Each number is 128 + 24 x the weight over its row's rms, rounded and kept within 0 to 255. Layers, rows and columns count from 0. The size above them is the row's rms in percent of the matrix's.

# layer 8 attention value, 256x256, rms 0.0689, rows 218-255, columns 192-255
size [104 100  98  95 101  99  94 108 100  94 100 106  94 102 100 107  99  96  93  99  92 103  98 100 100 104  99 104 101 100  98  94 104 108  91 101 104  98]
[[130 114 105 155 127 100 115 121 118 138 119 176 160  96  61 136 133 149 118 105 123 151 143 135 180 106 110 117 116 121 153 110  70 118 176 113 147 157 115 141 139 154 114 143 146 135 122 111 162 117 118 142 158 102 143 151 144 120 146 119 140 136  79 181]
 [148  90 121 105  91  75 138 139  77 137 124  76 178 181 106  71 145 104 126 118 125 165 125 129 132 112 131 155 148 145 152 102 127 112 139 125 133 138 110 149 117 155 155 129 129 137 115 111 146 145 131 155 129 139 145 149 129 123 136 131 145 126 164 156]
 [146 113 144 153 107 107 134 162 123 130  98 137 143 121 130 132 112 143 120 166 139 116 145 128 152 126 136 107 151 127 123 125 123  96 117 166  99 125 110 105 131 124 192 112 127 171 127 103 148 143 112 123 124 156 196 130  86 163 117 145 136 136  95 125]
 [123 102 175 151 145 121 135 109 152 110 147  93 121 145 119 161 112 158 114 106 128  93  94 152 142 142 173 131 168 105 149 175 169  97 150 108 111 107 166 127 119  90 112 129 163 137 148 112 104 159 124 107 100 142 101 107  96 136 124 103 140 145 125 131]
 [109 165 103 116 109 139 108 182 110 129 160 116 152 176 130  78 128 115 145 101 106 135 155 113 135 105 159 159 131 150 152 129 108 133 125 161 137  97 144 143 127 104 115 159 133 149 144 120 131 156 106  90  86 145 123 121 100 146 119 122 167 125 126  96]
 [152 110 167 163 105 108 135 143 143 127 135 130 142 141 153  85 155 133 140 137  62 128 103 194 123 151 138 117 162 163 141 119  97  97 139 137  93 148 133 109 162 102 125 128 113 143 144  89 118 131 119 162 135 140 112 126  88 102 131 110 122 153 102 129]
 [127 125 142 111 113 101 117 145 110 160 129 137  91 126 144 143 127 144 123  76 165 148 120 113 144 138 132 183 105 152  96 101 144 131 115 100 112 148 157 140  69 121 152 144 118 119 165 122  94 172 150 112 130 109 111 173 101  71 120 132 148 139 124 111]
 [137 144 135 136  99 122 121 110  97 121 155 124  91 162 104 178 130 180 151 140 149 129 131 136 144 122 146 113 128 103 107  96 126 127 135 157 111 133 142 104 116 110 113 131 119 176 128 129 160  89 130 155 109 135 145  54 148  94 139 159 155  87 172 106]
 [182 103 162 125 148 112 130 133  62  98 143 113 148 178 110 121 106 109 154  65 137 138  90 124 117  54 118 174 122 133 108 167 125  77 164 158 152 112 130 113 114 144 148 139 131 159 120  86 127 107 108 124 108 155 107 115 129 139 178 153 145 127 173  80]
 [139 103 145 163 184 168 122 107 113 126 155 125 112 145 116 150 122 112 138 101 136 104  72 134 128 114 131 144 130 108 129 130 132 141 160 150 119 121 138 116 127 143 112 101 122 100 121 113 138  94  78 187 106 116 148 100 136 156 172 121  69  93 114 106]
 [116 129  92 123 151 140 124  77 108 143 145 159 121  83  83 102 142  53 116 135 112 129 132 116 146  72 132 167 111 115 121 153 121 102 127 115 160 142 156 127 146 153 139 161 132 120 149 167 127 111  92 110 131 153 106 146 103 122 169 155 167 137 147 154]
 [120 168 115 121  90 149 160 138 147 130 101 136 101 112  86 143 138 132 120 155 133 130 140 103 118 169 112 115 154 115 100 176 112 113 116 130  98 107 140 109 114 152  90 109 143 134 148 176 139 128 114 110 108 121 101  88 111 146 141 142 179 115 109 125]
 [117  74 132 132 154 103 118 148 146 129 103 124 173 139 126 124 153 112 100 183 135 109 123 161 128 119 160 129 134 104 159 146 110 101  95 153 136 120 140 134 138  93 164 109  99 131 112 148 132 150 112 114 126 116 109 150 137 109 128 106  95 129 137 139]
 [130 140 147 118 130  85 103 127 145 105 117 128 143  94 152 119 139 134 141 111 113 119 161 100 129  87 102 119 166 147 128 154  96 128 115 175  95 135 143 122 114 109 124 128 149  83 144 144 149 134 103 117 156 100 137 144  80 161 106 144 101 145 148  94]
 [101 130 176 126 136 117 154 119 135 127 132  95  95 136 137 124 107 174 127 129 124 104 132 126 119  90 145 162 137 112 106 111 118 121 133 104 114 138 134 151 103 162 130 140 163 121 152 156 148 127 160  98 111 157 118 104 146 137 127 138 140  93 141 178]
 [139 109 114 136 123 145 143 143 151 146 133 110  50 128 151 116 121 165 112 130 107 130 137 115  71 136 104 128 128  95 124  88 119 178 149 119 105 130 131 114 148 146 117 146 114 110 174 153 171 139 142 127 163 124 141 150 128 109  93 122 134 139 143 124]
 [116 117 135 110 114 146 115 119 165 131 143 149 136  98 196 142 135 127 180 186 125 158  80 159 107 111 109 144  91 149  92 135 125 113 128 128 145 142 135 133 109 127 117 139 115 101 129 101  51 128 141 166 140 114 119 167 136 121 145 121 129 141 105 140]
 [134 142  70 120 135 139 150 134 172 115 141 127 161 141 123  94 105 108 139 118  81 141 151 103 122 187 162 151 104 132 143 126 111 104  86 143  73 112 104 140 120 126 137 115  87 134 114 132 113 105 123  91 131 127 116 119 193 131 158  95 124 161  83 176]
 [139 196 120 127 132 141 124 151 159 119 157 106 140 116  80 153 102 100 168 129 136 157 118 145 116 129 129 123 116 128  80  85 108 121 114 192 132 170 119  90 140 125 112 101 122 102 146 112 147 121  90 107 114 108 117  93 140 137 105  98  69 104 115 143]
 [142 134 133  85 145  96 108 120 151 113  94  88 117 127 117 136 127 130 118 109 156  82  85 157 104 142 176 131 158 131 127 118 164 101 160 117 127 133 130 108 148 105 137 129 138 171 119 110 142 130 164 133 128 133 146 117 118  92 167 127  96 152 128  89]
 [105 122 131 121 136 113 109 153  93 149 183 155 126 112 125 123 130 162 112  78 153 170 151 112 143 112 120 135  84 124 101 118 136 121  96  93 135 126 128 169 120 117 142 130 119 159 109 117 141 168 130 124 114 130 135 113 148 121 101 144 143 151 144 111]
 [140 124 144 118 107 134 136 121 115 114 129 152 123  79 130 182 126 117 111 111 151 132 103 153 133 119 147 151  86 142 116 131 161 118 155 137 108 121 168 108  99 118 140 128 187 125 106 117  77 152 114 131 134 133 105 152 140 117 128 103 149 128 118  92]
 [131 119 128 115 167 135 135 164 138 170  84  73 139 127 130  89 127 118 109 126 127 140 127 108 118 129 146 155 177 113 140 174 110 110 113 137 134 115 105 132 148 192 121 108 118 112 144 118 117 115 121 101 139 116 127 181 113 135 123  87 117 144 125 142]
 [139 117 148 114 124 110 116 162 115 112 133 147 161 116 118 138  93 111 122 100 139 114 113 146 119 116 134 123 131 128 148 103 107 135 178  88 135 147 124 111 110 134  80 117 105 135 168  89 108 129 122 119 115 106 117 156 147 148 146 107 125 118 124 108]
 [116 136 131 124  94 153 123 182 105 109 134 121 122 155 134 137 123 149 138 143 117 126 139 113 123 147 134 103 118  99 160 134 106 117  80 179 124 112 160  79 151  55  82 132 165 123 142 136 124 157 157 103 124 140 136 124 123 127 173 116 143 135  99  81]
 [119 153 109  99  87 147 109 121  99 139 135 151 171  96  87 129 141 125 139 135  97 120 136 142 138  73  94 132 137 135 104 127 122 127 130 121 156 117 152  84 155 171 129 117 129 157 130 136 145  99 135 164 123 151  97 128 100 124 121 129 122 128 176 122]
 [135 135 105 148 155  96 131 175  94 129 150 128 116 128 116 171 152 121 144 122 142 117  92 119 138 137 127 129 123 127 117  73 122 173 119 127 110 102  97 101 176 120 161 161 121 143 153 102 130 126 113 122 100 118 118 138 119 116 121 132 136 141 145 127]
 [119 126  92 112 154 122 120 132 115 132 120 131 136 154 105 108 116 116 116 102 113 140 108 118 135 147 180 137  92 150 121 128 102 106 141  85 140 106  96 120 125 138 111 161 153 136 110  95  67 124 107 112  97 155 135 156 150  98 137 157 155 124 123 119]
 [121 142 113 162 113 129 108 169 174 119 138 164 110 100  66 139 122 173 132 133 112  96 102 120 103 122 117  93 149 129 121 121 129 125 133  95 194 109 118 129 171 159 127 149  79 132 108 152 132 150 159  89 119  97 121 136 135 115  98 117  89 126 100 157]
 [ 86 164 110 124 132 167 122 139 140 125 145 130 158 136 121 157 164 122 151 139 164  92 124 135  96 156 172 108 172 160  99 102 118 115 143 145 129 147 144 104 109 147 156 168  95 132 127 138 134 112 137 153 115 162  95 104 115 130 166 147 103 134 154 102]
 [130 157 126  87  92 150 131 137 142 138 146 108 115 126 172 177 104 152 124 135 123 124 158 100 158 121 104 117 154  98 148 112 128 140  92 157 147 121 138 138 141  96 128  88 162 107 153 170  91 169 156 121 116 142 116 152 170 129 128  92 170 128 152  78]
 [151  78 191 109 130  87 127 120  94 143 144 144 122 126 137 170 135 107 103 135 152 121  73 121  79 107 108 103 120 108 154 170 141 107 148 113 141 121 125  94 140 120 114 102 150 163 121 125 129 126 136 133 108 116 139  93 129 139 162  96 138  85 111 124]
 [162  94 113 120 192 136 129 112 166 152 112 162  76 117 134 111 151  83 118  88 133 139 112 142 136  76  93 176 138  98 141 137 106  85 198  95 115 111 156 139 128 138 100 178 165  92 124 161 136 126 132 126 141 139 124  92 116 139 128  82 106 110 124 107]
 [ 90 140 146 114 143 114 121 137 107 151 133 123 113 130  82 148  75 175 173 127 142  84 115 154 131 132 100 119 103 101 118 121 169 127 146  98 156 126 131  92 142 118 137 102 119 147 111 131 179 112 137 106 138 141  94 117 121 111 108 174 167 121 168 166]
 [ 82 145 153 132 117  98 197 140 121 147 117 130 130 146 132  87 132  90 167 167 150 125 111 116  91 145 137 169 121 127 171 107 146  98 121 114 161  86 136  74 142  78 125 112 171 125 117 126 123 114 158  98 102 140 107 119 135  65 144 133 118 120 183 131]
 [150 111 130 125 162 142 123 123 154  91  92 146 167 121 126 126 140 128 125 168 106 104 102 128  91 131 137 120 124 141 163 160 105 122  92 151  73 115  84 125 113 135 147 148 125  98 115 129 109  83 127  77 142 109 127 138 138 122 150  51 106 143  98 139]
 [131 112 133 126 144 132 124  87 103 141 105 121 122 149 110 127 178 154 127 144 132 107 150 148 105 104 174 137 132 155 139 170 104 113 132 129 127 149 114 150 170 146 139 110 117 130  92 100  90  87 171 125 162 104 123 145 101  88 113 161 123 123 156 195]
 [123 158 152 122 146 131 116 101 126  85  93 137 100 160 115 162 114 156 147 140 114  97 155 117 118 118 157 136 122 137  83 105 151 144 121  91 148 100 116 108 127 157 131  94  77 122 143 124 171 112 130 154 191 105 120  82 137 161 114 168 142 131 135 170]]